Weights of a small GPT-style language model, trained from scratch on English Wikipedia.
Architecture: rotary positions, biases, untied embeddings, normalized queries and keys, local attention windows, capped logits.
Training: a variant of Adam for these matrices, 83M tokens, 5078 steps.
Each number is 128 + 24 x the weight over its row's rms, rounded and kept within 0 to 255. Layers, rows and columns count from 0. The size above them is the row's rms in percent of the matrix's.

# layer 9 attention output (transposed), 64x64, rms 0.168, rows 60-63, columns 0-63
size [ 97 104 101 104]
[[ 88 125  97  91  87 132 123 120 109  86 105 114  82  95 134 100 119  99 140 111 107 175  98 117 139 114 103 127 184 130 119 124 130 107 153 149 128 114  67 145 126 131  88  91 130 152 111 128 115 130 105  96 160 137 117 131  89 118 123 124 109 149 118 129]
 [107  90 133 153 131 123 129  98 129  88  85 110 116 119 101 137 175 136 112  94 111 149 169 130 136  92 147 125 146 130 125 143  89 132 132 131 146 123 127 140 122 149 120 130 138 172 134 125 123 133 146 104 151  91  36 130  84 147 143 153 151 107 123 131]
 [134  82 122 158 122 161 125 160 110 109 142  84 125 108 117 116 149 145 159 137 110 103 164 145 152 127 167 170 125 122 151 134 116 113 143 116  87 115 157 140  97 132 124 110 153 148 134 124 146 125  87 131 177 181  91 158 112 111 122 130 103 141 142  80]
 [142 118 125 123 116 109 152 141 101 153 149  52  86 133 147 142 116 145 121 157 103 115 138 110 168 115 133 144 129 112 115 128 122 137 114 108 135 109 123 149 126 150 153 122 133  94 164 117 173 120 158 100 149 132  65 107 123 155 101 116 132  71 136  90]]
# layer 9 attention value, 64x64, rms 0.172, rows 61-63, columns 0-63
size [ 96 106 103]
[[125 109  97 180 149 153 127 146 150 125 124 101 107 129 101 151 144 102 122 139 120 140 135  89 112 124 133 115 143 137 130 128 108 135 144 131 111 105 121 122 115 151 128 104 150 183  86 121 140 137 157 126 133 138  94 175  86 146 156  79  91 104  77  82]
 [160 123  98 136 185 198 138 107 159 106 157 129 136 131 124 132 127 118 164 154 102 131 104 158 103 117 143 142 110 121 150 144 137 136 170 111 197  84  85 136 138 126 124 118 162 134 123 120 116 133 120 139 141 153 111 129 155 111 128 141 130 151 116  87]
 [128 110  94 126  92  83 132 113 170 125 110 103 116 117 123 136 107 102 154 134 117 137 144 128 152 146 157 139 128 134 103 136 112 118 122 159 117 155 131 132 139 110 133 177 121 206 114 149  52 112 127 120 105 136 113 118 139 114 141 159 149 144 114 179]]
# layer 9 MLP up, 256x64, rms 0.215, rows 0-48, columns 0-63
size [107  96 114  97  98 105  93 106 100 106 104  93  97 107  90 105 100 105  92 110 112 105  94  90  95 107  97  91  97  82  98  95 102 100 108 111 110 105 104 101 105 114 110 119 107  92  97  89  98]
[[135 123 129  89  86 141  90 117 172 141 144 101 165 128 112 118 130 151 165 128 112 112 155 105 133 128 122 142 131 165 134 138 129 126 114 133 126  82 108  95 126 131 162 141 120 138 126 170 143 158 118 182  56 102  97 110 118 113 155 115 154 114 156 139]
 [ 67 136 105 152 131 108 107 114 144 133 149 107 148 119 114  96 153 103 127 127 123  81 146 110 111 129 115 132 149  97 113 196 107 115 122 121 131 131 150 127 148 163  94 169 147  88 125 148 105 138  65 140 112 120 138 104 134 103 102 133 149 108 154 150]
 [136 129 151  90 110 164 103 144 179 131 146  94 141 103  91 130 105 110 111 130 142  94 138 164 110 145 102 104 179 165 125 137 132 100 129 122 114 131 151 149 174 126 140 128 110  89 128 168 161 148 135 131  88  96 107  98 127 126 115 100  88 131 128 108]
 [104 131 100  53 115 165 127 163 149 145 162 119  98  96 113 129  97 103 134 110 108  98 126 154 141  96 108 131 163 135 115 131 147 143  96 136 124 141 154 107 115 111  97 120 133 123 131 135 101 179  93 112 144 133 121 122 124 123 125 156 137 175  82 162]
 [103 154 149  70  91 159 129 131 175 144 138 120 202 101 122 143 128 126 128 122 115 114 117  92 106 125 118 131 128 111 107 125 119 163 109  86 143 126 164  88 127 143 142 138 160 112 110 134 125 143 125 188 116 148 109 127 160  94 125 140 145 114 117 156]
 [123 125 173 134  96  88  90 109 165 113 160 130 161 125 152 131 136 153 159 102 152 116 126 121 140  83 131 134 153  99 108 135 141 132  91 155 119  93 148 103 128 115 151 129 143 128 159 161 157 113 156 126 103  93 131 103 179 125 104 117 121 162 134  80]
 [110  80 143  69 115 129  97 164 168 127 129 152 124 130 119  66 121 144 123 135 141 110 128 146 111 139  83 143 115  82 105 148 126 102 112 135 173 146 103 105 142 132 110 146 147 103 140 140  97 100 110 123 144 107 128 135 185  90 134 141 123 138 130 145]
 [126  87 143 131  93 157 113 139 112 128 149 141 131 134 163 125 155  82 135  72 163  92  98 110 159 120 115 101 159  77 175 150 137 105 102 121 134 108 145 114 114 104 162 130 119 108 158 110 104 158 163 132 121  94 143 125 147 109 125 137 124 159 125 153]
 [130 149 169 147 138 122 131 119 105 127 148 138 170 103  92 112 127  93 177 107 112 134  81 151 123 103 104 101 139  71 146 131 125 113 121 116 126 165 139  95 151  85 119 124 113 114 187 125 146 150 122 158 134 105 113 155 136 104 127 129  96 138 171 121]
 [128  84 171  67  93 127 120 136 129 117 144 128 129  78 107 127  76 143 166 157 142 106 129  87 125 105 112  81 156 123  93 143 126 134 135 153 142 129 146 159 141 155 116 130 173 116 122 125 107 124 133 113 135 139 107 127  80 127  98 138 100 129 114 104]
 [140 131 108 113  85  97 119 110 145 140 175 110 158 133 115 105 130 124 119 134 159  98 118 108 101 116  88  60 150 140 134 181 154 110 101 141  97 132 128 103 163 153 156 125 149 134 143 164 155 148  89 139 102 140 135 134 103 116 105 124 117 116 165 109]
 [114 133 161 112  87 152  87 133 134 109 111 133 136 131 149 102 143 137 131 121 141  90 125 136  90 121 104 118 116 145  94 171 133 106 122 117 112 140 100 107 132 106 159 170 159 127 160 159 103 130 148 190 104 106 110 101 127 140 171  73 139 143 120 101]
 [133 147 136  95  80 160 139 139 142 168 135 111 122 103 181 114 110 160 127 126 133 138 124 132 139 155  86 118 142  89 104 148 142 119 121  81 138 123 149 146 167  92 125 125 107 154 141 139 102 106 102 151  84 111 117 119 134  94 126 116 171 116 175 161]
 [106 137 106 132 101 101  97 125 152 135 126 135 125  91  52 130 130  95 108 110 176  93 118  91 131 122 146 131 132 111 129 172 117 143 108 130 154 121 118 119 118 140 100 141 130 113 100 141 102 163 154 113 108 121 118  66 124 147 106 118  71 127 125 156]
 [122 138 129  61  82 131 101 133 102 134 124  88 135 126 150 159 141  70 172 122 148 136 132 108 120 154 134 139 179 101 121  98 125 117 132 118 111  94 137  97 128 152 104 143 107 109 146 104  88 134 148 110 138 107  97 135 131 137 131 120  94 151  78 128]
 [100 107 145 110 149 121 110 120  99  66 148 121 169 113 122 148  93 110 160  63 130 100 100 164 116 118 106 138 112 141 134 140 142 131 112 105 117 139 135 122 164 133 123 131 107 142 134 137  92 179 154 149 136 138 115  92 131 171 124  84 120 146 137 161]
 [118 131  88  94  57 111 148 121 150 156 141 119 183 130 116 107 126 123 127 111 158 137 138 152 112 151  97 140 140 107 117 138 105 151  66 127 120 108 150 113 146 137  98 179 171 123 120 122 119 137  72 161 133 131 123 140 144 137 136 147 119 131 151 107]
 [ 91 144 103 107  90 130 140 103  93  90 138 101 147 135 127  85 150 144 119 134 134 126 115 170  94 181  98 102 155  91 135 154 110 134  98 135 165 146 135 100 159 136 127 113 136  93 120 137 116 134 100 133 109 125 115 109 172 118 161 135 109 163 167 141]
 [113 143 142 144 126 125 120 123 110 108 147 110  81 113 162 129 152 159 147 147 140  83 106 151 170  94 112 117 138 141 163 170 170 137 123 129 100 111  91 124 151 162 133 140 113  92 157 135 101 113 145 155 116  77 118 114 132 119 138 121 109 139 193 111]
 [123 124 108 112  89 108 138 144 147  85 141 111 114 123 114 110 115 145 176 131 133 119 156 138 131 132 149 140 141 152 157 131 139 129  79 127 123  94 128  96 100 114 193 101 152 124 119 153 106 167 134 125  87 148  95  88 101  75 149 120 132 165 126 114]
 [153 140 100 137 116 158 112 182 108 166 136 122 132 109 107 109 113  83 151 104 139 117  81 143 136 125 120 181 133 130 135 149 140 144 101 114 156 135 110 130 133 117 165 107 124 143  96 110 149 160 160 164 133 100  86 155 177 140  93 104 114 125 151 114]
 [ 89 136 114 106 134 149 117 176  99  93 122 134 125  75  80 104 131 150 167 129 130 133 146 134 159 107 119 134 154  97 152 156 114 135 114 132 167 152 165  91 130 110 101 134  96  91 135 123 116 117 126 145  86 123 101 121 135 143  95 139 106 135 176 154]
 [142 115 119  90 137 190 135 172 138 147 127 137  99 125 114 144 146 121 146  87 129 110 139 111 127 159 106 164 142 117 150 128 116 117 106 117 165 104 120 172 158 106 121 150  87 138 111 142 121 151 113 130 115 169 103  81 105 124 147 120  90 176 163 123]
 [107 114 159 130 143 133  97 110 121 127  91 100 131 146  77 124  98  96 103 133 135 113  98 108 180 153 149 107 146 123 142 124 107 153 134 124 175  96 121 133 147 104 147 128 154  99 152 155  95 150 125 118  92 122  89  92  84 120 104 124 102 160 107 151]
 [163 105  99 114 105 124 110 136 157 155 150 122 142 125 115 114 159 165 108 113 143 120 123 176 103 127  91 122 169 140 123 130 130 120 102 113 134 126 123 135 158  57 149  77  79 118 122 167 141 113 153 114 129 135 134 119 125  85  93 132 113 138 173 120]
 [128 107 131 124 132  93 112 110 137 120 161  92 135 112 104 116  97 124 121 124 163 129 139 140 126  97 153 116 120 191 112 199 139 151 120 117 125 112  91 115 141 169 138 163 118 126 147 156 111 107 112 123  48 120 116 151 150 136 131 150 156 130 150 138]
 [114 134 128 113 112 165  91 107 141 128 130 128 119 133 100 114 146 113 136  97 120 107 118  88 149 101 113  84 132  91 145 162 109 101 129  92 117 153 153 111 101  85 108 151 100  84 130  99  81 156  92 148  84 134 121 148 145  91 131 152 107 111 108 139]
 [ 79 124 118  66 135  99 112 157 132  67 117 123 152 145 142 114 135  90 177 144 112  99 114 147 126 115 119 173 138 104 133 135 101 126  87 118  93 108 142 148 123 130 119 121 142 113 126 146 123 149 151 128 144 124 120 112 148  81 108  78 130 165 123 151]
 [120 141 132 120  93 140 129 130 165  92 169 100 164 132 129 134 106 152 169  83 156 122 138 106 157 160 131 121 106  93 127 155 150 122 118 125 131 116 135 138 149 152 154 168 138  76 149 144 153 128 146  84  61 119 118 135 150 110 138 126 103 137 137 165]
 [ 90  40 168 116 144  99  91 143 108 127 126 110 122 140 108  94 114 113 116 144 135 111 121 146 143 129 125 118 157 139 104 103 118 146 107 153 167 169 118 122 140 127 127 151 143 130 180  97 163 173  90 156 129 124 123 107 136 109 147 144 123 121 133 143]
 [ 93  97 120 143 120  92 122 135 130 115 187 112 143  98 158 136 140 153 101 105 124 110 129 134 129 134  92 134 114 149 126 162  97  92 132 133 115 100 179 110 153 129 144 128 128 107 111 157 155 123 130 128 115 100  69 152 170 148 100 159  94 155 164 123]
 [132  67 116 146 129 132 112 169 113 126 125 131 139  97 142 130 112 147 162 118 141  96  88 111 123  90 116 102 118 155 166 142 163 122 170 108  75 117 122 132 152  89 133  72 111 114  85 158 109 144  91 148 100 128 125 123 137 134 129 111 115 125 122 100]
 [116 125 128 157 116  98  91 132 143 121 192 124 113 106 153 118 122 175 150 141 199 125 130 111 138 128 109  75 163 130 133 125 137 104 124 147 130  80 108 130 122 147 157 101 117 112 138 171 142 137 134 108 134 109 102 160 138 169 140  97 121 140 138  98]
 [132  93 126 100 104 118  93 101 134 115 144  98 147 152 125 143 102 119 133 101 154  91  55 123 129 127  81 138  91 129 143 118 128 177 102 132 124 123 151 147 164 130 118 147 172 134 134  88 122 121 101 155 113 137 108 119 102 182 134 125 130 153 150 139]
 [149  96 153 158 139 150  92 122 139  98 153 117 165  99 102  73 118  98 126 128 144  80 109 125  93 119 124 132 110 147 143 119 145 167 105 115  99 118 106 109 153 134 157 137 104 133 138 121 117 142 100 156 108 133  86  87 104 124 106  97 106 121 162  86]
 [ 97 114 102  95 120 147 160 125 109 127 138 115 125  94 153 127 112 113 142 122 130  91 133  77 155 109 111 121 148 155  96 121  88 161 100 115 168 123 113 137 111  72 193 116 131 120 156 158 173 122 158 150 116 115 109 134 134 130 143 109 152 149 146 111]
 [149 133 106  95 156 105 105 151 135  99 144 123 118 124 138 115 126 110 138  77 153 133 141 107 141 102 102 107 128  81 183 143  87 181 116 106 147 139 130 130 136  96 115 133  94 117 141 136 139 139 157 172 100  93 101 146 144 114 115 100 148 181 137 130]
 [132 130 117  84 120 182 103 104 138 120 121  92 151 109  83 114 131 115 108  62 107 113 129 151 145 174 126 131 135 120 117 113 142 157 141 121 152  92 140  82 156 131 111 140  97  96  93 106  91 130 104 136 116 108  89  99 140 113 100 122 145 150 128 132]
 [142 121 134 140 148  99 144 146 115 111 118 113 160  91 120 101 138 141 167  95 114 132 123  69 164 115 121 101 151 147 160 135 132 147  84 145 120  89 153  78 162 175 143  99 131 118 159 125 104 136 130 117 112 122 124 136 120 110 163  83 101 157 154 137]
 [104 102 179 119 119 141  91 156 170  89 122 102 129 137  90 105 137 136 128  92 125  96 116  95 132 173 145 121 137 144 144 117 128 151 119 104 140 132 132 133 132  86 197 165 110 145 146 128 133 131 148 173  98 152 122 114 153 160 133 106 130 130  97 110]
 [133 136 124 138 113 126 115 170 115 126 141  90 149 128 106 124 115 116 133 100 142 110 138 142 110 178 110  97 181 139 114 108 106 119 140 111 149 101 129 120 191 109 134 154  92 123 173 100 102 184 128 170 138 148 104 116 164  85 138 129 122 129 103 118]
 [ 98 110 114  83 139 148 139 128 126 178 158  94 121 128 145 118 127  95 151 123 120  87 139 124 147 137 133 124 140 136 121 156 136 166 152 102  79 125 131  93 155 111 149 128 125 118 142 163 131 140  91 191 140 142  90  85 151  85 107 121 161 128 142 119]
 [113  43 181 110 113 113  99 126 143 116 161 100 129 106 145 107 121 130 128 110 147 115 118  98 149  96  96 130 103 130 142 117 106 124 108 109 146 144 186 142 123 127 120  99 126 103 130 126 127 102  93 147 101 103 107 141 136  98 116  78  92 133 122 119]
 [140 108 118 104 126 133 119 113 166  98 163  83 156 114 127  85  92 126 130  81 121 103 119 134 152 147 108 115 149 154 130 153 136 121 155  81 120 123 155 129 120 112 129 103 155 135 133 139  73 146 124 148 125 149  88 145  79 149 123 157 148 161  97 165]
 [153 113 166  59 107 120 168 173 123 130 159  83 148 161 144 111 100 151 157 127 113  90 139 141 114 140  99  94 134 129  93 154 120 122 139 110 118  94 101  92 135 121 125 132 119 129 115 147  94 140 132 127 123  92  84 115 101 111 111  98 125 151 130 121]
 [154 123 125 115 176 150 116 183  98 150 125 137 132 100 164 110 104 115 170 100 177 117 156 121 129 130 107 167 124  96 160 139 108 111 149 137 135  94 114 108 125  84  92 104 130 135 145 128 143 165 117 105 131 119 105 171 131 126 113 136 135 158 137  83]
 [124  77 132 149 125 118 128 147 140  97 179 108 193 114 119 108 127  89 158 126 134 106 127 114 148 167 138 147 139  99 131 156 131 158 110 128 114  87 118 141 107 127 153  97 102 127 144 148 119 122 116 170 113 130 120 118 157 122 108 159  81 167 171 119]
 [ 78 106 167 137 107 131 127 121 110 100 129 136 190 155 158 145 112 152 141  85 134 109 133 136  79 153 124 137 148 118 139 138 158 103 149 113 114 100 155 124 113 129 167 143  84  64 150 143 128 152 132 167 110 140 126  96 119 117 128 110 118 138 136 101]
 [109  85 146 129 122 142 118 135 116 140 153 147 133 101 103 120 151 124 119 119 143 136  80  92 183 148 132 153 178 117 128 167 147 107 130 117  95 105 130 145 167 156  99 143 117  90 103 125  94 143 113 102  98  83 137 124 118 126 159 157 117 134 178 126]]
# layer 9 MLP down (transposed), 256x64, rms 0.184, rows 0-48, columns 0-63
size [ 94  87 131  82  88 104  95 132  94  89 111  81  91 108  89 103  88  94  95  90 102  86  90  95  95 111  97  84 104  82 101  95 112  98 138 100 127 100  92  87 100 109 117 139 116  94 112  86 109]
[[139 121  69 124 177 120 148 125  77 157 113  70  83 130 148 131 127 148 117 131 129 151 139 140 112 144 133 121 136  95  90  97 151  97 119 112 100 122 140 160 143 128 141 130  98 110 115 138 151 131 116 105 173 151  98 167 116 104 110  98 106 118 149 110]
 [134 115 126 123  97  70  83 170 134 122 118 122 145 107 137 137 161  96  97 105 112 141  98 171 108 130  80 111 110 134 128 116 127 176 140 131 117 131 138 156 137 107 124  68 113 149 144  89 137 140 116 115 144 137 177 124 136 117 122  87 129 167 141 121]
 [124 102 197 135 113 141 109 118 144 167 128  85 105 140 111 144 136 136 126 123 142 113 156 106  93 119 120 168 137 154 131 138  79 128 142 184 124 152 151 124 159 105 124  83 126 122 126 129 138  92 111  99 106 103  88 130 140 121 173 106 109 123 108 157]
 [171 206 141  99 142 115 127 128 114 127 164 112 170 136 147 125 160 119  86 147 128 111 141 137 136 117 116 151 110  91 146 124 155 109 125 119 134 147 100 166 118 183 146 121 122 109 107 130  87 170 161 136 138 119 157 107 126 132 144 104 147 101 102 125]
 [134 122 141 143 146  98  96 128 151 148 150  95 152 114 137 124 102 125  78 163 135 175 172 123 140 104 108  77 138 156 141 135 119 180 130 126 176 146 143 153  98  95 116 124 116  81 145 137 140 142 153 109  93 116 122 147 144 126 137 157 150 105 158 124]
 [104 154 125 120 147 163 122 129 119 157 139 160 124 142 110 115 123 151 154 101 125 184  78 122 144 141  98  91 115 123 124 131 221 138 134 109 116 123 138 140 143 118  87 126  97 147 167 120 147 150 106 108 144 119 186 133 134 134 139 131 113 122 140 137]
 [111 101 135 174 113  96 124 146 120 117 140 153 183  81 138 118 126  78 149 112 123 108 116 159 151 117 161 176 143 119 131  99 156 125 142 142 110  77 116 141  98 140 137 105 100 162 151  88 116 152 152 140 100 139 171 146 112 128 146 139 110 120 119 133]
 [146 134 145 147 102 150 112  70  67 121 151 131 135 114 148 162 129 114 101  80 101 107 137 130 134  93 138  96 147 136 143 129 148 129 107 121 112 114 109 149 133 149 169 103 141 114 150 133 143 135 143  87 142 116 172 158 157 106  86 122 159 140 158  92]
 [137  96 131 136 117 108 119 116 109 113 144  86 163 163 156 121 142 105 126 143  91 110 112 161 142 111 177 120 137 132 115  78  76 138 131 136 111 144 177  92 128 117 136 134 120  97 155 106 122 167 155 136 132 135 121 179 163 120  96 164 152 115 135 142]
 [ 83 113 151 159 130 133 132 123 157 152 114 122 138 166  99 143 143 137 161 148 121 143 133 137 154 141 109 189  76 114 122 117 149  95  96  99 182 162 168 133 124 112 159 123  83 118 103 123 120 127 126 117 138 160 118 127 107  91 146  92 119 120 131 153]
 [158 110 119 118 138 115 170 110 135 174 142  91 142 174 115 176 127 151 128 147  68 174 146 158  93 103  97 117 106 102 118 127 136 111 134 136  81 125 132 122 126 133 145 126 132 115 102 144 157 133 171 144 144 137 122 150 148 131 138  79 102 112 130 154]
 [149 135 116 128 117 121 132 151 119 121  34 134 124 142 125 174  99 119 136 117 104 100 170 133 138 111 135 128 138 108  94  87 122 129 115 131 163 149 125 133  99 166 137 141 111  96 126  83 108 122 139 117 176 141 104 161  86 110 145 121 130 104 112 113]
 [118 123 136 171 119 162 149  96 164 108 147  87 128 118 108 113 141 114 124 136 122 171 134 124 105 139 146 103 150 160 134 137 165 155 148 158 110 153 112 117 119 119 170 140 130 118 163 132 157  96 160 111 154 163 214  94 121 122 133 123 119 127 134 121]
 [109 146 153 140  97 111 159 182 107  88  57 124 118 111 137 142  96 149 121  98 130 117 146 115 120 148 142 120 134 106 122 111 137 118 166  94 124 110  78 118  92 111 106 110 108 140 104 135  81 117 157 119 116 149 112 135 153 132 124  90 126 132 160  92]
 [115 156  84 111 178 133 132 106 112 142 123  99 137 156 104 165 150 152 131 114 131 119 114 104 135 115 170 139  90 147 108 145 165 136 156 112 120 143 112 100 152 129 173 138 141  93 123 159 180 126 125 119 175 144  89 109 106 150 135  95 158 123 132 155]
 [107 157 106 109 138  98 134 118 170 129 144 145 130 129 119 116 167 131 162 159 159 139 137 119 117 111 176 131 138 106 141 175 128 134 138 147 105 102 126 131  85 134 203 137 121 151 111 154 162 108 144 149 132  77 140 133 148  85 138  91 126 112 135 151]
 [159 145 119 102 170 125 153 113 106 132 132 130 145 166 187 143 121 107 144 116 160 157 108 156 133 118 151  95 123 127 110 153 129 103 169 137 150 120 131 135 181  75 151 115 140 147 107 125 128 122 149 108 122  89  90 104 102 145 125 134  95 132 177 109]
 [165 138 141  93 140  83 132 121 115 112  66  94 133  95 134 115 107 116 121 116 131 156 136 142 134 133 110 138  79 131 117 134  94 142 136 121  96 203 168 148 139 108 107 106 119 139 145 125 121 137 131 134 124 162 116 160 155  99 123 125 124 141 186 118]
 [174 136 121  98 116 130 129 121 136 141 143 128 148 134  76 103  76 153 137 114 126 121 185  98  79 134 137 135 112 152  86  97  96 129 151 123 149 107 161 127  83 129 133 107 137 139 134 154 189 143 114 140 103 156 131 136 127 145 143 156 124 118 109 160]
 [125 128  94 133 161 135 134 137  95 153 108 107  94 153 118 134 132 142 116 136 115 106 157 166 159 157 129 121 106 169  94 133 150  99 116 149  63 156 134 134 154 125 137 110  80 119 108  93 154  95 164 122 127 164  97 117 129 100 133 128  74 120 127 131]
 [ 75 136 109 137 117 143 130 141 121 129 107 107 103 144 139 154 180 101 130 155 105 136 101 166 130 144 164 128 115 116 161 113 136 143  98 103 120 130 172 118  82 106  92 161 123 129  97 138 139 126 122  84 128 106 132 113  66 164 129 111 124 149 156 100]
 [136 101 126 141 138 124  98 107 129 169  41  72 154 120 147 132 142  96 167 105 132 121 121 117 143 115 125 151 131 150 128 113 102 117 128 109 107 118 146 152 139 118 133 113 182  71 109 139 161 153 136 133 156 111 121 141 127 111  90 127 154 122 150 128]
 [158 131 132 129 158 113 116 110 115  94 108 104 119 107 138 136 143 186 121 191 163 128 140 120 111  74 128 137 141 118 146  96 134 143 136 145  94 155 120 114 127 124 126 105  97 140 128 133 173 134 133 145 152 113  53 144  98 130 136 129 138 150 176 118]
 [148 146 111  86 114 102 134 190 112 175 108  96 111  95 139 133 140 145 137 118 130 139 151 175 107 104 129 107 109 142 141  94 149 100 111 160 175 150 110 131 108 116  92 113 106 157 113 130 134 140 151 105 156 109 112 163 160 165 105 101 122 148 126 123]
 [108 137 148 154 120 140 159 124 139 118 180 155 123 117 133 160  94 100 147 143 138 114 154  97 121 123 133  98  68 143 128 118 136 105 129 130 135 177 130 139  96 129 130 123 118 130 120 146 112 130 114 133 131 150 235 143 150 145  99 142 149 130 113 139]
 [148 162 115 128 157  98 160 148 139 112 124 117 171 152 172 137 120 131 115 135 140 151 119 115  79 116  87 113 165 146 102 118 155 134  78 191  93 101 135 145 113 148 114 139 159 144 133 123 134 153 153 132 116 111  84 157 125 148 106 112 138 126 134  92]
 [147  83 143 151 134 142 110 107 133 157  88  89 136 139 124 122 187 150 148  83 115 151  86 133 127 111 149 114 130 146 158 122 142 113  91 108 130 154 115 119 155 111 131 157 138  82 105 131 115 142  76 115 144 149  92 144 127 162  87  96 125 145 121 114]
 [177 126 156 115 131 150 149 132 150 150 180  89 109 128 111 108 127 184 167 102 124 136  67 110 130 152 134 118 135 122 153 103 173 132 130 113 140 124 140 117 165 113 121 140 123 130 133 158  87 131 113  95 110 151 140  78 128  84 135 145 131 119 129 145]
 [124 142 152 100 135 141 165 119 117 100 141 127 162 175  88  98 190 110 120 142 103 125 144 128 124 141 148 136 130 107 144 117 150 109 172 190 116 139 137 134 140 136 119 148 167 108 183  87 134 129 136 143  94 138 160 155 109 149 145 145 101 123 121 134]
 [173 184 118 125 157 116 156  96 104 141  78  72 105 141 121 103 126 162 119 135 164 156 135 121 114 111 172 111 159 128 120 134 145 149 125 145 114 179 109 140 114 131 114 108 136 176 121 129 105 150 159 110 124 120 136 124 101 164 126  99 133 152 145 133]
 [131 104 147 121 113 143 122 113  99 128  74 197 129 147 142  96 183 128 155  85  84 111 149 107 144 101 126 138 127 139 133 124 140 197 134 152 129 126 112 124 164 132 121 130  82 128 132 106 121 118 106 157 111 125 166 125  98 131 148 135 110 125 120 146]
 [120 189 126 144 125 143 159 128 119 114 151 134 132 153 140 116 167 149  79 111 132  89 150 113 137 182 123 169  90 109 138 116 126 125 121 132 163 138 114  96 136 157 109 130 143 137  70 130 115 117 133 113 126 158 127 126 164 156  98 140 119 128  67 114]
 [132 124 146 118 126  90 157 149 148 104 109 145 169 128 129 111  90 106 133 119  69 147 137 155 177 124 148 142 107 152 135 115 120 102 152 126 146 131 124 150 101 123 139 142 131 143 161 113 128 131 135 142 115 149 212 143 140 129 142 131 133  86  68 145]
 [164 144 136  78 105 115 158 120 141 119  97 143 106 120 138 116 115 164 131 124 156 193 152 155 102 123 153 111 159 125 104 166 140 146 146 149 123 175 120 115 122  99 166 147 111 116  70 146  98 122 130 128 142 117 178 143 154 112 125 139 150 109 132 116]
 [ 98  83 114 144 133 143 115 107 100 126 149 106 127 186 118 143 137  75 106 111 158 144 121 144 133 129  82  97 120 123 109 122  71 146 134 120 130 141 128 109 127  80 129 163 113  86 148 171 140 173 122 124 122  95 137 113 115  90 137 138 127 118 154 144]
 [ 82 138 173  73  91 143 159 118 130 126 114 131 135 127 175 107 123 125 116 113  95 100 143 117 170 119 116 124  89 126 135 124  92 117 133 114 140 161 119  80 138 157 121 155 106 140  97 154 147 127 164 140 159 118 132 128 174  89 166 115 111 134 126 134]
 [121 126 164 125  89 116 126 150 139 107 159  99 146 163 109  95  93 107 166 104  93 107  98 116 139 177 136 168 141 117 156 111 125 119 127 133 168  96 129 148 138 141 122 150 157 130 157 128 145 106 131 131  80 124 109  71 132 155 144 177 112 133 127 136]
 [112 139 108 132 148  94 132 162  72 172  77  76 133 143  96  88 118 143  97 141 116 118  81 155 116  94 137 128 139 118 142 157 126 104 145 138 114 133 134 133  73 101 162 124 112 123  91 149 154 129 131 145 132 136 113 127 116 164 121 121 153 117 105 106]
 [152  95 159 156 151 117 109 116 127 120 120 153 129 118 159  73 106 129 140 122 106 128  81 127 173 127 156  98  98 174 125  81 108 130 124 164 121 153 118 145 131 164 181 159 100  88 133 103 134 149 128 110 116 124 131 135 130  97 114 169 126 129 137 117]
 [126 109  96 137 135 129 141 106 116 142 137 113  63 177 145 129 117 165 100 155  96 129 163 111 142 113 111 121  66  89 117 165 105 139 125 184 107 116 120 123 140 127 134 111 119 122 107 135 114 133 145  75 132  96 106 138 120  99 137 109 126  84 108 125]
 [132 129  90 105 142  98 129 146 158 144 121 119 162 154  99 132  80 167 156 135  72  86 105 157 134  94 120 106  99 124 149 154 171 146 118 156 167 152 117 121 156 128 109 113 110 106 131  93 167  96 106 107 103 147 112 113 134 147 120 108 130 147 127 130]
 [108 139 137 133 140  97 117  85 134 134 109 142 140 142 139 127  94 133 125 130  75 109 135 116 147 122 132 133 125 150 148  81 134 129  75 141 168 128  94 133 131 119 174 132 172  89  99 124 135 115 157 128 130 109 130 156 144 176 148 189  96  93 143 111]
 [124 150 148 105 125 113 123 146 108 104 182 137 141 184  92 125 121 103 105 129 156 118 106 102 151 144  96 122 139 135 123 133  96 141 104 115 154 106 173 131 109 138 130 130  75  65 148 190 148 120 135 145 115 145 108 149 107 122 158 124 110 107 120 122]
 [201 129 130 175 138  90 134 142 120 139 102 124 124 120 136 135 134 164  98 130 151 114 114 145 104 117 179 156 103 116 182 131 114 126 110 122 137 122 161 169  84 115 110 102 138 133 104 105 138 152 135 124 147 105 142 139  95 104 102 124 119 126 156 177]
 [163 158 128  89  72 134 120 140 134 107 139 166 102 145 149 133 157 103  82 151 178 151 108 131 123 133 128 144  74 128 175  76 150 127 113 125 148 112 114 103 162 128 125 142 148 146 132 118 158 118 122 120 152 153 145 139  87 124 142 144 148 142 125 156]
 [ 87  73 161 143 122 104 146 154 157 125 106 145 153 165 118 145 176 115 100 148 133 121 102 149  99 103 121  93 150 171  93  94 127 127 107 108 120 140 121 142  85 119 139 135 142 166 138 114 133 117 178 159 131 128 156 142 143 134 110 146 136 144 110 166]
 [100 103 150 146 101 144 133 155 130  78 138 124 138 117 110 113 115 126 146  98 153  92 105 146 156 141  91 156 143 111 130 142  78 140 148  83 123  92 162 106 129  91 149 140 129 122 159 121 100 141 105 157 134 100  73 119 140  96 138 142 109 139 173 107]
 [165 124 153  87 122 145 185 141 124 119  82 163 123 115 139 126  84 122 121 116 145 142 132 145 168 164 165 125  92 140 105 135 121 178 138 103 135 136 146 119 120 133 114 105 142 166 116 103  73 112 131 131  94 116 164 144 124 103 109  99 109 144 106 136]
 [ 98 136 101 121 134 156 161 159  92 126 148 139 129 126 187 145 133 165  90 132 156  92  89 134 114 126 106 141 132 135 144 113 124 122 150 143 161 149 152 156  97 121 154 102 110 118 146 146 178  91 134 152 131 130 131 115 174 175 116 144  97 137 115  94]]